From a checkpoint of a small transformer trained on Wikipedia: RMSNorm before each block, attention and MLP in parallel.
Each number is 128 + 24 x the weight over its row's rms, rounded and kept within 0 to 255. Layers, rows and columns count from 0. Numbers have three digits each. The size before them is the row's rms in percent of the matrix's.

# layer 8 attention query, 256x128, rms 0.127, rows 27-31,59-63,90-95,122-127,154-159,186-191,218-223,250-255, columns 0-127
093:113136114118100140113124179138131121124131090163120164129129117143132129083080102157175168096100119109131161124141122120099128169096131098107174158112143111111117114131140169132105125125144098106103142149130134144134101121122131060118092115121107147127124153162123112161141139108125130123155144148161160121122175113139167101148144126118112107107068103075127139140096160115182100122090
105:149118122123159128107092156138116117125102109098138150157127112070126074147160160115131125163134121128114092121135121105142131149164134157145077124127095169090090170139117087134147106120075147114157133137140155110073187114156107148152137140151148141168102103146122142123124124157105135158141095153111145138135139160134099132125103147139129139134149140166138110100131155123083186111136
102:154123129105143119121135147140131109089051110101142145155180126125135081121138145105144097125113124093102171133137128139121079154159137103126114111111106157109143108129139111110165150137145122149127173133128162125105123113111080111132136125176093123131085125198118137099126160149156141133141092163122112087148112142140112136159142174139091136104109102132115184127120131108165147120131
097:129149131154131155136161076156159130072102120152129083115161117140145139116142139123118107118143136131100116150139126117113120138119142110140075141144121153102158112122155125131132132111151129140124151139101148192142122166132135162156136137145071116113129128181118132124109106132099143058102098084125133122100066150130134142122101111130147072154122114159123141125086095090178121152131
096:151101130159140099146130130117092141136132138127113135122154133104101134147107094116087110131121115127115183122101130143147161128149122147131116147100123135154155140159141099126171111120127146121105137098145131046127103085092110097092126149115137070138107128122126124089123150086144124166129139136103082132149132115122122159122178130142132171091157154110105166131188132156116068128110
104:086117109121095144158102166121114156138125179145142118137111150131116125147128144124087118102103131145103142157128108101137135134100109109126130128102148149178103096135150162170134074162144145113127146137103113154170082183136136086115141160152142142114154116121117135174125135144142157119133112102135122127141096125117187167106155149152127107101095127106119180112174161151164121113103
079:152160131144117138098158103154130141115104087138101094127135115146125141128118086130170119131147127106119120075123153117112161103103144147154162144149124121112162180114125143095168180090133113155161090117139158122092151099148120165102103106114082124160113142138104075121131114131131147140146118129141122105135123136120053100115117096115107144163151141172129095157143123110125103147163
088:134126108117127135116128136093183134136132110155140117140124138138084129142112105124132131114111129122133177095160120118145154104159132139122117154106170079085120120168183182110149184136142113147105152131123122152132163111144108107137123124140150166124158130089133129120149123105109105130166182159150091157133148174125076140149129097176133144093087132140156094151139154164117132120124
093:098126142143121176153100121119095125131105170125135106122116138103107133122144121119103136123122129094131168147151098103130142146077087102137091155125105159156134126122117101183136116148102142097154141124089120148143103155096144133087107159160114124117149142138158140156129124123168150106136112125147140113144115119141206207076129148133148094127104153125126171088131149123152148121120
103:160163120107149095111144127127169139136141067126123169124142147157133136138134121160167130141122127123127107113103133166123107101170169151134160090126147086090139122140156155081110140107110127143096136145169130113121163087135118118190144092119133130151074130120137131090118136138087106143126150138141121151128138147129067078166104106111098158116120099115131079147127114146112127149131
073:114165133086129154120148138133126089127154063146141138134102160136142084135126150126168114128107111150130140120145114126157116091105139124152101128130135113128157103152146173109137142097129107118108151139118178103114124151121153123101123113155130117139168107103181137097163157119099115119160159161107105142102196104145164121139163124151111110069099130124166115134114118131137074151096
099:081146139135110140141119146179137103094111127134143145107155154138119156124123193156126161124105099105156137123114114113117126170164107084133091135163100162138116131131116129135163067114127114117169132140158137111177118103177132095168111137093123107132153144118124101125167101132124158139108102107140113133151105116087155124120125090104117128109111174126133152133165154101163142087101
098:162133129168165100096167130115075123138148121124121176115115114137155113137097078092107152147145111144150155110084162133146135117121152157124146103108158097091148156103111098121117163105137131137138095130113123105098156150134147140089134095151166120117153106122135152132134125132108101123149173152090189108093154137131121099130123169140140135123152114157152115125087142161066139111131
109:130138148141105085147170086168117072116163118099119129110112174134164145100115123143145135116129126140153151105110123121124151161136121100136121137124096128080153102106089095131136157086111129125139100131117106107149095124121136110135109122082124089080118136144134150119100122168212111109170103111160150111162130120121152109118116155130121111089101133173149176118128136103105127126124
091:136136117120171136123093123141099131094152158142140124115109134104132130150110117131122158123129149143099132123154147108115145144145120127179067154119134109090124127105088135144111115136127137076164066102124123134085112079180133094154160136096132113117148119094145107159128109098160140121129100152153158134087095154105136130121121107106169095141099113138109166082109166120128160107086
082:135143147125072147144139107133134103160126089124107074155114162115171076093095163128163072123114119167094143108120118157132100091108149110159091121125102107169164134146134125139122168132091145135110120194100133103130117151103109166107125115125135126139132144145117112134134170141127122079135128141149103127127166119142106149120136101141126126071118123124140143146128105115129069151119
090:136156097069174129141167133090107097143162117144133121135128156130097171129121146154126110139111134115107121139149131115126130134135112168187124136121133150126106110138138117143165162161131119125112175123143075117130114098163126134140164140180110110162102134109170107115180122091093144155146129122154168109134140133116146147135120117148100133077117163153098116154155176125100099130171
117:112147090134103141130150101121153097100129112112130111103109186148122103135141167140139109134116174161119115190109119123148148131151129158161148152123114128155085123132131140116183089151112095128164107158127144105143131097123107141165154137125107098120130118165120098112132133091096120160158140125125136094123137124114100205121143110120102100092104113085111125120109109131197151127115
098:121138125128203143123164122164125147131157151132134103121128102082116130151120096155124133097131139111170154094114117129126104134133132126108139116096147131090155142136112147163104155145124117111078172143158132123069148169132116084065145099133095112132113141094146121122112112161102118125150096157139150096115110124120142073114137167136121160134165132140148088107115144128096094153152
125:120129170146177091123146105121169091097093134089136103128139153142106085141155162160167089133150175143110148143120134122131099097170134094128141151087132150109131086116112125127110150182161147150164161141122160129118111117115097148118163136169081131137126149189134154109102110110136112140141112141137135082122120158135120158128113150122088105123122127088123116122105125111153130163132
101:060072145139098128108108086128148143134131138100169148124139117149162075109144124110122177114149152128140183133132128161140167163124140104149123141134131106133147130088108124112116128128143104109151060128125146123118124140117144187124120117121107188118110158144102115107086127120124121118121135130104145138104148140153120134183120140133148075147074131143153127114093125105147140137091
094:152160132165174110134139182081089122105114148119105149123135165112109179126121163111160094137145129135095101124095148114125079096103125145159138132111163167157148133118147120185140112133136109147145153111165124122130106120130095121118142130149107102156122119139113158158143083078108143145103117143131119120106131121131134132098150097158104153103151107121072106123178128105105134114172
105:142122137130123147113093116138133111116172107145160149142182165142111126152129140130191163132133132118102163118150128152173154141154151166160121114168127131098099120167154161099116152139118123120104111078121137140090151094142148161175125118138122144158105164179108107121112115119104141136130113159146123136095158166096073135155088113140126120143143127165127102175126150139148115150116
107:092148116081114140140173148104105129127141134147122107114133158144151125125117076138115172103114170131150120155080109179139141117088121136136143124134134140130141129111131150179160121168163133158113123099124128139172063164137158117152151108116157109090118138136117116120142144096162145134164125124126128121164123100144130143165144136149160189107091084140156139100137113122092156139098
102:157161160133139115103127117140150143075140136124131148155115138156119115158126125061159083157142073146090131118160149108150134150172143097120137125117149131112109100161129123078083179100115149134160116133147157112073163138084138158111141103127135141162134134142156156152123137154133124140124129109113134155102115153117116113081109136065138117138175144120149121154128153123150125110124
092:127095118085152122126137135148111145145175147131161105076191117134063108154100192130149138113137121138132138113155131143105135161128144113108141139157141134082154109104169145145152115111149127150122140112115152119091135155122191102107123151137136105133136128188127142134134115099141137128118112105121140148154138152136150139135174145150106142147082157104143143166098162148132130127073
099:063088106135127115139160134130112124090104153123096101105094086089098150110160125176126137142132147135141124148101100107132104114106101112108128150110126177123140146142107087163172082140138102120127116129148130133175113151124127114112150145114115155097151144132100149124133108098179133171133132106118139104160123112153157167151161155141144111142117168122131127066114124100121167111160
102:145129147137174129101095138137137115111170081108141155132174180117140140167100134147183166108135125104106175118156159156108147151104160158123124112154121130114151136124177185074107144114125150155155170078109144121112136097155131143151126130119112136157097144130139113143131132131093136118087094156146145139117132146103089106148095085146115123145144136131128129169122145155115120134119
086:175110128146172113136123147147127107078158097161129176119105121162090092092105168149147144118125162114107106100083145163189135123187132104167118105166083109085147137126155129095123164120125117149086120117122132139090131120119120156168182126105131111127128115146116140111106133116114106156141156147103123104153108125126126096167103119148122121121114158127111106143115139124091130133125
072:113131087120102171142165152129158106092082144173136167137071153107115136144078122093117139130122125131085152167108128146142163138106119138091130128162133150163123143107122124118115154163174166123144136111123123114127122148162150079117099130191166117097168114141128154143116156128141140112153114148121122124146107107132127092135144151117109116105133105121160140181177144159145124128148
088:120120138135139085106106142122063152154139116114119116128122133149132117136133101116114121158163096125143175121107150125131086087159126104186111108125155125165106122130129102152132118136110110122114110111161137147105158153090132146107152137096128105164116159120113123122115052138096137103110128064126167147093146164099102127134082134107144157162138134155112084072110108121129115132138
090:142126141115157100115070095154110099111156114102142154104126113150109093152087116119155163119125099132119140116157148132127086082125157095122128114159122151130106119137134166085140151102108127105101142086110159155125134073158092104115154137117152122113137113161137141119117136178089129114122101138071144098115135165115070101145116135120108131161123147146121134145157149180170121122126
088:084143114127124173131117131130131167136124144128145110137153140105177166147144132117112107085120125160131141138144080114062102143080106158084135162076147171173153117105073121160138100146120140101156108132132111150169134109142129068105128126131138139116100130122138163133146135151112154106107083119107119131149132119145174161086145132151135103130110129136144136094129125116154098112140
090:162114144130131111113122126153135093084162097104106160112142110169108100097112147172172125109121158123116099093111143150137134141130160129100145103144088115040148129142160150081118152090120118140097128121115145119132128109166092123154142142108065165110107125159116134104131132120125119170125132174130134100133129153107089123155112118129117151109133147107116131165129144118081165139109
083:163113079152098142117132110150152117118147085131127146120131113123156146147127136135148113122137137134115119097195118140140100092140153160128157099183124097098101103159139146090130129138118118172071122137131111138090167110092138130134137124137106149141074102129089131067107115150096133148110132119139143139129161154119105093124134126115083177125148106150081089146120123153121113138165
088:110101112126141130149107119128140110121114129122161130136130172145114100148102141106099093092107142119112142097143136110115104130145122107097151150120142169160130112139132158148133115166145125125167145142127105129185102140171164086140115133111148117053158082133096094140134123098146130105084146132110112117139114100129200175130151139171093114146108108086108134150148123162092131106132
091:122139107140128142110164130090132139137144125118085086145090166127180128153126102153153118116146144189126129177138142135101148114129153134146111113130140071116117126121148124136142159124127172159094101128102126129098111141089171180134101093115111080118151109154115131103103121131144122135155100138155151144103146141118063081102115138132138151093157140142125115129149114152188110144143
100:128113075120148174136110126090128144126132145125172112141091121096119105159110127115129111107109118112100162126132122113102116089163114115131121143134187089151109142157137146172121147171154117134140130154101095129126115148109165136105144113156145108065163115083121074126122112087135122110133159133128132170103170139144136126135183080174127124120116124122127119145125120169179126132123
100:119127154122121114148119154134098118119107156120121108140098145122090155139146130134110135130125149113128127136095125094102129152088106096137121155089098188129150145107136106135136110126125131115166135112136146161198079147129116137121155168105122111096162124117155129177134129114165127115106104107107144087154075120124169165138089142155132071120112184111148160078143122124106167128130
092:146114096136136168099127095141159114115130077113108114102130099084139129120133140146150134131145107141130119111141123145131135124131150161087141098149130094090113107156142127099111117097131113117103113153141112095083200108100125100110117135150130192129087128130095171107132115136100117136095140148117111165101197162126075098105137112097106149156149110152125080141109133109119114127137
077:137100110150120125127091087117082114108121139157135102174107134151129110116120152055158102104108094118129099151131138151117127092139092147123129121124112139154114108158169123116126079163149126141125125124124113164126122100124124101124136180166106132157129130110119053152148127156111163069127117102146124147122141113133154118116130122099181156118085119130129088118135126143160084098147
110:159162098067141157147193106154156106141114112132137115096179097121151120096157122156106145119134158139166147153158113136119169126130123118157134148135088122155139099121119137145150106146121127132150153146124102116155150145122092075130155139105151124100146098139134137134125147084130119105146203094164076179137126122143144133123108102144142133122131173104136115148138104115110121141152
115:087165118154135113102101140111109146132133127135119140130091124148112122143113130110137108133157104169107083094094163096094066147144140143118106112096173146118102144136123117118070153135140089179124160105127163123068142119147114152121109096112121139150125110127110100117135102137109124126102100164087156082122147131141119110148172117133117123136141090153085096106116177141161118121123
095:120105115067147186118125171116121076106117081111130125152128131139134120138113093150127107095152149137114121156120153156089122126123143130123104150097106168093135111126147121116107147153093144122139167107136170115145154151176093160158113121090164135101126142151125152137136137112144115105095102170122149111101175117155104119106153110123142139136162159156135085083092116103118116110159
080:125110112074147154135142173141146153135141132118116131105150099104162133177154135172105145120127142132088151107116113112150143148169144130162121152105129098125145156137114161090132145133076093104129121099105126106157165153159133099094128106114157164125149136090115120148141134097130116165112146105127146096099128160112144132131087115160105104133152191127169140157114175126095154162132
073:144118158167125171098123095115121118105132109149124091178100158152119180139125131105176112097112145116112084139118160162132133102112106130148140114128108151101157088152192141125123093173137170147125119136126114163119119102119139121157125161168125124114120155136141121164124141142173138089112108101139130129098139109119117129115124135063135114130124119169141099089126091144133093101168
# layer 8 attention key, 32x128, rms 0.126, rows 26-31, columns 0-127
076:150134138169160097115115124112116120144112158103125114139089157141099156148149093118118152111120135119111163159149135132097132127162110146119160113092148111094135120128126126104173118132143162141127115092138095141143080123135165131145137133133164112115127113104168127083099126113129117144097139095110176117160087150108091100143047159104095089132148159161124116129108125129068146116148
101:107176156156141157091090163102141140129104101123121097176151129116109126109140097100128134161133111152142159092110142139144134134105155152087133116124142104108119135133160122123091181106163116090139106118124129106154133174129113143127148130097137173118122144136138153177076126137107116100149111152172122126135134189131092156096141148110126143123086127148137129160129078124097102091108
096:149110090102093140185130112138132125112117119140133144120101134120124152154118138142100109095112106134146110143139102133199171123179124134153134165157116118168152101133128142092127080135070100135102121110121149103099169085153160144138110156167157114139130098132150133086133141137120138155116150123105140140107125136107100107134144159155118138158157177098174105149122138127166147115165
106:113155129094104101140090147102114091109108123147163131155112121134106113124126170094150146174137086152127149087145117166159132136133114103173072121139131142147106120159147126074117172124097133120104129155123097124125120110076111131098132116138159140149111158087177167116097124137091125157152138136126118148118149152115129162149128083096155115095125151180137125153137161154142124104136
089:167111139140123154133118119144143148066112120119105140133184111147139100109112148179167119161156095071151126149111083103114141116136111167104113138086114175176076121102133111156137114097148135110196166130117102099153136142127095145128122147134124140159138132153121099133133106139140133157121094119106100143117137165123118153120157093133144121136118121129110143152159115127180153151134
078:119110088138130087135112147102124108173132189108150133150110148204122139137179115136139167111113108136127124129167119131118098140110100125154146164083160147120121132145150137087117117129133134118114149130145107156171107100102103113109109133138118099144130117102147135093121120078152104143170143129150179103177094144142146119147090159129118151133138127158139138100084173139122128110103
# layer 8 attention value, 32x128, rms 0.101, rows 0-6, columns 0-127
112:195149131146105133131116120103115113121078141191093117118174135131121164133146093088113101108136138135121174097145122067135113109173122148130120145118107112181162106062116110135129150123171115141159106114179098148127131154128129156128069157115113123129122137132119135110133094110150133144112129095138079120125133127099123113121124095112088114118125143154143119149128089133126128110126
092:117154122100122123106132112138137119137176117126090166122125147119156130108119104132135142140139153120120084100158136166126092111112143106104170149125131138149092128095122155154109154162127127109152114083133129110133094165129130106156139110093147125102064144122103131151113143195102129126120114089170114186105166126167172125138101114186149112118113138091112120123166136116107095152114
104:120133096124147126132113137151148112147159124090156158130134113152116153135097090180117116106120091108152128133113117156114117084164128115132100131117143146085137157140137113146127102076065131123097133138126111142131162151190132104091131126136129142127113133122111149058139145113116117142151175134071081141143126136150128160184127119146159134125135116103126124101101101150108109080093
081:133176118110119172130153116165133124088108133145086120131123127137056140117175127127157116156132124135076086129127130127146184092141136141148158111102123129129154135126114119130123110142136149173116115132132088106175150138118146087103162147157149147099157140121139149132090146087094120138137171101124077156140161121095105170140122133076101094135119110098101120132145134116117127142130
114:061130111122105136132071129152136099120122142149129121174103155111154112128121072105130122110130139187082177087127114131144162145090131171098081126120123147121090113100117130112135110129156091111115124084093169101132145151129101120120128104106119182129144120118151130117118112109099114144130138139102111113113187123136141156148153133125159127145098085166134129093122149123150132128122
108:099103158106101148135145108124088123164095129151197109130185178135140136132066140133112182090129115087119115147164163111126146116161129140128120116149090111129141131108123137135108125145176103110176159160122124151133105174132125114150098159169134101132128136128107104125104106147074142098104149123126145140103131107136114144152111097133114154137126116126141108146095169116132124091150
097:125128108142104138136158154143135133141170132127137143104135129136173121118140091147124113098128167157106110098135111144101099124092117121139078116116128150101120154131122132133123115159099126154084162122130095161122101137109135099077155103105078090141136113143121099141115084100128156127121116089114172133124147118115127135146127092129087105120076103184063106095130181121154115091142
# layer 8 attention output (transposed), 256x128, rms 0.152, rows 0-6,32-38,64-69,96-101,128-133,160-165,192-197,224-229, columns 0-127
111:156103105112115090147130098119088130100137109106116125122102116122120127173140110112139142135145130126141086141112175131103134133149111130099127088135130123109145138135145133093131102154130120133151139151086116108173135159130079148127191123095123162134125137122173097124131154167103120102087136145138132121139123113160131130122122174104157124118143063127163157155192095116186157153089
099:107107132131117132153166171115138124117117128115132134153145151152138114141120110122114108140118153115091150095114079097166177115132143173161135145154131156146097112141074135145132170147094150122149100115124095107104111130116146147094095115155156147169118134094087118162099116098145130128168127102125111163111121149080102091142116114147122118157183136136120086133117083118089116137175
102:120119118150130127126135104125175108130122096161133147140128115073156093121111116162102170125074120118100140136135139140136114123144165083097136132147133155098133094113150114146154140095100146141090162101159140159148162137159158125135080104162101146092166111158101161121127112119112118124105133160073124108131102175145130128124135113123165150135084129164113155143107108160071112116136
079:140123172134164128122119140110100132088134139121110084068122124076177123122121114145140178132075150208120123127087097120105150144097075081129126105104182178104118126123128110124155119140124129134118113080108131111127162086125132122119126144122134133132178118153112168145146135125149143148123110156117146138140133153120143142105138158112139159156117142112112141109120114101105150136103
116:166163134110140127097131100132102125175164136119122131139132131124087094121127123099162106126140140147111111127110169133133119124169155170177155109151147128118117163110172133169102132122151122173103092139130103135063133104137128139126125069147175104118152145129125114110136121065125080145170144154142124115129147120160127124125161149126159154146140109123139119166097162144098083119119
110:111119116157106141105132131122161186090089088098146142129123134122124082184144173125145143156135133119118155129122109115152153138135156180081130128087145134175144136099148125139128117144156155142152118163110105106142112150117117142157196135072125109084159129093120065153114120140145103115122155134128121139127112151162139100140140128141102142126133142108161125157136100140088126134097
110:129129158109079111129121104148113147163099134185160163140164171107107142102117158140159152094130110137141115143157128101139134132152137117137128156171136110117148129108094158156121169100139058126115161177128155141097119108149150107129115122135120113093137116097185122116068106144121138099138139166127173087100130158129168099110123111154131109153093146134129123103115122133144140129130
100:081130090115080123130171118167144150140100139135147153158122108162165118115080130160144104084142095119144112142103109127092119125102111114129133121155171090127126144165110151099090162102113166132141139153105140133124123091107140109123105118102140167128145111111115130132134132078123135066125172104111118173127131139119076134109128101176102155095121164097132114093128150107121120127117
111:143117152143154167151139160098146079092142114109098105131126104116065142098174160121125150139109101136158135112158146114113175152138068175136129147131103152105119140165161091158147112094157124136114139144145164118148155168131122146133167115154100089158124109132163135110161106127152163133130133160127124114131163163127111117122134141129108145125130123138141094174075111119140152110116
106:142122129114147145113144154109107141138119129129094107119109125115119210174164123080153101123156137128159121147116133094155140139140144093145128153110115102125118119119119143141104141185121124119122125126106133127166084103113123105118121144131156111127139139096108100169104154132141130115109070152119135109123109082093167118126103171130102100142107124199110183099145160136147157167116
075:135163136119136065114115147061122100193112143083121157099128119166148155110185131131138132110124124130126125092143128127114119128150092115123099138136146098146115102124139121129069160122091142112113119138131120165144143193098115099133119121130129108122059119140139108119106112121109144098124115147116152159085089119156102099128121145169110107104124141163104115094137157136134133102113
100:145136133131155110134164103111166142082119100124134159145119120133141121111156128155131136123130101083156102130174116132114090138122109117100102109105125101123133101160095147126130122123073167085132099163141111126080130124183126150172156144127077099131142099103150141137117139142139160097125190109123142120128133164153118099156130099118069175148139130094095111107103114140145150122108
100:105089136158112170133124217180146109111132157138105116132136127132094103146092118139137116109139141197117109133136099107140139113110125099143145186163123139098139125150146151142122142073139141104147111125111142083156125111130155110091134142132094166111148109158117163129112157130180136194135121125110145137181129148112142100113151110152138131114138153138127131114137148129117120119102
095:125158068163117139145147110079188108077160145084142125142122140182130101097130149133143098168144083099109138132159127113132120143164095115139117103092151123146136145128097110112138145144077147104149090095137130115133162139145128140153172148127127124144127093176130160145139105119126153118143135147108111118132127122121120110119128137104092146154114118089107099109150096139124176161089
101:129146131145119113167158105113084112137133139113123113064115104106136115118103142130134134184165131130151100087145144162111143115191132098114104123144161135089128091115147129134096132160142129146105146100157121119146141169145082136135131107144113103118076151145147130151144130135077114115121130129107129130153142143155131147140116135133160096172155084139189105167179093156140140141120
102:149113122123100126107164122109142113081151082084153132166145102131099124115135127127108072131133162116153123107112156109168122104116144116174092134122074159122115162102090139136140179102111125128091119152128107104113130125118097132122104081120131133159100124140123144081125144142162111138172133091134092125156154113134124140123129143152099116137125118134080085129142105085092099167165
100:135129139121104065109135097157135126116129098159129121110179128135110143111150082148150080152083149066164120120107109112127089184125128135159138143083081129156117116134090108142113122094105126097112131105090128113067128114155149116116111131160105141114155107137122149108125126135130166152103129127105095137107145150117091156158167160096112133113109127142135153166156136144105138122120
090:133176110105102115161186124092133077157135122120146138097133121102139144105141130151124124155112151167126124114161176139082109129145120081150134091104172124116141116080155092122136133162100124124069107126087127099107149150120119133104134121143159116071113124103082174120127176122157118110149144126139083124136124129114097146129132138112114108137143165146087144146139125156131129158121
112:130128107125179111114164123136119162146141124116139167101141162146099099097134092098117136150155111151100136118104151147112133134153138143144140139163150126142111110107201160097145103125168150150120128122157121156135144134090126141130138071130141097079092120201125136106136102121147132125111129116106092125136135108128124126147171149111151154158106087153142098129092153169094089142103
121:069153158147115156137140101075145173137111137141139103143100114126115120162134167137119139147149130130143097111104112125145117142179140144106114075106124122160168164151085104128155119110152106181134173149084121158146119128165140132123145126107157115128197134126131081157116133141123115104144161125196144132137132123139120093140098146149141146099141135111137113157135159137139125095122
103:116099166155139122179144139127110098124116138083133124146109142103148129120128143143132146105158137127131117107112099134149148112185103129174131145122141133080157146145176137152115113131135099116117106148096127119128117158176158139125138093149106147104085135149116147129104103147147096131139085094134144143124127143163105135167175121100143099129104078150169110150182078072121146137119
101:153105104120103099107136153086178147091128124125106127130145114140098142127104114136100117181131157077144111141097153114121125112072139125136141107174103126155130090104101124112113115150106172144115147117145085142132131091137051129131067115114130147143101123151096104133137132136073143121108140118111117141110119158105128121149126141138070118147147121111091108141114104114177116154148
112:140120090077100113129112087144112134147143123161085143092138131135158119129130087102127158162086120119177116100118116089093105143126159162075122128098081120126117078139118115095147116082138174111100122079145134153133164124127133141126103161124120123106149125129152134111128142133161121124130142170099126141138100140154115175104125131150142154134082161135146158155133125186126148126116
083:110135086141149115159126189122095105130150136149103111147146086134117157137154145150154146127083123126109106135115173122102154110136092103173134122146156149123137118096140140103133104130153101143109134128099085113145128111114126118104159161121151140142143115138073135135153137105142138119126196103148161148140133110075150106115125180078152175127134129123111107153114105165082121151157
114:155136134159127166128151093125169122150141120093111138147187125112076118097116130116141162134134157137131140108162114138113166163122122123155154150083134172146102132131160131162135143116153068115109130129151107116128131117126100102105101110120155150124117092171120122088183092105164183129149155107134128114124133140163128141160179163123156136141102132121097098119129128121133085147156
103:121149142109102104110097098097122153084080118096124124120063141107107086148156161121141118161142112104141105132088133102160112127159157112109125098140100143141161092121107145140129114097151150167113111121122113199098128142152124181122144152104119084127162127120143090169146160148132099136139125181134143105101134126168126124141142147148113113115106139127145133162136142148111088149108
115:104103138132135113158143151123136105144136098095179112143085137087110149102132098155133154140115099123123108153127132097113109185149093144083135091142163148147107117185119112152141103098139115138153121107125158107144125112170164118138173167154149149114090164131122139112126120157135139066140147120157129134099103157121102123085127150108145110107108094132121118139157079130164114161130
105:122134142177090142118090137107114130124124137143128125151126172164095113128121151095135110109145111101155139124135133116180063089093145109117120109150103137119087093160154108124141176125098143158076175167096147156120138144107118134145102114139125156128139160136191108138112165143117102155100122111153144105123089126103153114099115152125127160105120151157098140105132125144144174127110
107:140122127127152153122101121075140146122128110134074135138135103112168118127142136082154139169130167155143133155187108153119100129174140144176137174125104139134123100099126112108137171179132142154137103129173108113111131130116137122149086123117143105108141084163106086163129080112151114138082124111108136163108146156118121156130126129141153156131111126118110139152085121098092156123164
089:142132159134112142136116141116135129101126098112147130114117151151113125144110129125147160136101086118129127130145183119063097106139090126086161109132145118119174173127117116181137162140132139117129120163109104093113151122094150134139118140167172145148164146072113140165107179135078140127125162116154159124155098138127110103136102153129131143144141138160163141112103166083129157152095
108:127167099145128126106139130113148122125122099136152077133134145128105096180160149124127060115124127138110151107113194084103098107150105153194155139152117138144088105110138145137129113094145146179153117160108108095097131128106148145108139094147145119134108130167126104160112107131103139103120117102117145129146104155118077111104133098133113148143140128101135116162108159121124080158115
104:140129122108124148133146128124132137093136121129099107124102138136119106117085163131159119112127127128163176114112078137139124166133134119138087123175131164126122108151078081137134145115127133134074138162155149106141146148099177132159109158117131120131169116177151128132155115125152140128133146082135105088102124145099109108126150171085126114115111135194072115132148099144125102110180
102:102151120105097120127153123170168124128100135110113163129137065113136151133110118154128107122128122125126113135107146130133180150114117093155122133154083080157059175172116144140105131105140122087117086178108127116092096118160106125145140117163100144122120110129147102135098169124103148151149108178118157143121164128157124127116105157157094140131108150112133137123127130156152158169143
092:147128093096158136169130138145155118116151121133165139143113135133144119142159148121073090161058107145099126108126127114153156083168106111120126101096158149055147134141130143082124162099093148155119142102122137104146193126145131127108143114138126144094147115129096158132128147139141140110103153132141163106150146153107149096118178123131141179128133097130132123098127116132114150089130
096:158125108142137116102118146101119098137110156174157136126134143134101133150168130117154108151125127115143181129114128099128129190139085155141104145118154178145135061101124129154159146174122138154136125145177172148149146141097177150150110129177158146166158135132105095165140139132161139092080117131150146089133140116100107174144142148102119130138116109126125142134134144113111138120110
073:112201143145133075113165149091158132176139146104126138139151089110167164122055095149127090155119135145126123113138127106120139108112101106104116175108107130151150089144148107129109125106095146138119138144125150168097131163119124155129105131126095112095117109122109126149168117082143146116129095144114083120122098105129112107135159122125141171099121075138152152103141130115122123137112
104:112129150119127143150163120115152169101113110105107139094123146104186145169164122120091164112115108094139095120161118125093106104129134077156122118126152106127155141115131142073110139138126150124146145170096120143168086148124096080127150140106113125121101114100146107095116116112150195124136096129118108129144082093119143107154159114127092132085112155133150156131179125152118122119116
100:156157119119161110134089154136111111143114137142102147169137145139070107168157140143181089143104142185106149127075136084159161127129149126130125119139132125113118137153095151161166118149108140113101129121155143132134153100180144075126115099136101175095135110162134123124131160112148112136141123110135112098127142146144099127117086158130097149122107115131080100085117119180120127126122
103:164151124140124105109137102176152106095132126115163150166145134137177152132119136170157138186095110122086149139165133143132134149125099146099175110141120133137160177142133140128112173120095137131145130103115138161129120111092108133146115153068107145102091132140130151091141133158124167075121135127126133133146163111121156133133121155120115154168127154132096130112127182099107169097114
088:083104117142127118167113159128150089129134130115119130139158113142090103088108135107103138094125067152148114148093138138146126122122122116132121119109154089147125142178134100137115086119142114112131128120096115147136164149145135141108121117158106114164137111127176101147104138059173119165131119158114113076121074149143149127134096094138148151107136110189160100142123135073137131131137
104:074122149111114154154143134082081149171131117121118128120131128137096160126122139114120115114163157140145108143095153127113136149152140106172143149140124153136096093117107140138134134152120119138168132177125120161153132107123162141102105158140158102127178116110122102186115116109118116106096102112176167132093125109084130159097089139120114074129075135144137165085134124103129123158138
082:110122148152142127094131162137156143150101126103132103118163099145135136117136113134149145103119104147149157137121114107074159158120116110140101124173128148128129135132109103135096129070111103092120069121133139115114176134112113088154098170176156152143152108169093111146142107110089134125149124108090146125103079120129084144131148149137124146096094092124086148103138130093134090161143
102:129116120157131109128154137156172106096104137139135144121108128108152156076139123142166092126167118123125089117117102120192059109107175116141072142167100107130168124149132131131124106136072152128116110162091120136129099130162164159121119113112137147173109153094157192142117146168147124112122167140122115112097151143128125125127116136126167133130112165119137145127126141101122139125120
107:115082095125088175109119150151123137113166169111130103140117093135154112142118125138093130117158144143137117157094159115154152135106084120158134171134073148124111132141102107183127154088098140118123133131151143135162135123103129092122166162112125137105142105090167115146134124147149114126133112119190140093205125122140142130151118097135102135148128137113152104141075114108095142136122
098:148112142143125090107080118114119133126101110098117080130142136171145099145110140091123168149146146126157119148119122100179161105161145122173087149149164189130136137171142144151113166136102117150094151115148187107115120131098145112119090088135122134134143099172114137156131110189088125108124141148112164166116150114102141117128134111140141137128134114123124145143117131149111109158171
100:089119112136158128165163125124127153125139124112105113087158066102120121091122116127149148102066135164146116109121128137104123170121049129088161126101115109144107162112103151150138119104145107092151124144131100153142107104120107136147138147133124106123122137114169087148097128102169147121170132080147115125155079151131160129111138130127107132132071111137146094107126105113139145115156
086:133172140099162108137126135135150075153140155150144170140109131110118134095121153150103110089116127101087139154125137106087103159163120107143129138127077123144164136139117141120132105131145132164141135113122162140152170131138127172112121160176113144122141125108122092125146153122072121123072174138134127106177117110149165096134092146128154136171135140134131154168143165156152172132110
064:118145142096166076134136095110116081172141114132144105135135165130141131113100120138131131120149160153135113115132119140159118126204132093160133157122136101132153147126140144090118132103120067143106097173118152155194185157102143126121094086142126116134091111157100082120092134117141095148147116122128108133140119095144115131123116132144160140115119125129131119146109153148097093143083
101:126106138131144141149126121137081147170115162117166144082107118142109146148108150113123167083090122146142121171136127144151124131118110123106146113091101124109104128115110158087103122121150126111142134147162123152174116113101123114161117123131153106103152116122148143137127149228146177124101106120134163104111109106130146135122101130098109149100120166085168113171121091126093107114103
090:106154166137164135114159184138164083120119144146119119151121109133137097089128144155137095111163153140131157139138095145146090122115107139138120165156110127154117164121132163156160134162096065144106149160115127139142124122087136125114147108103107102129131101142169128129121132069098113159166177101134128173148131131123113131144104120109121142087074117139095098141136122097102132160136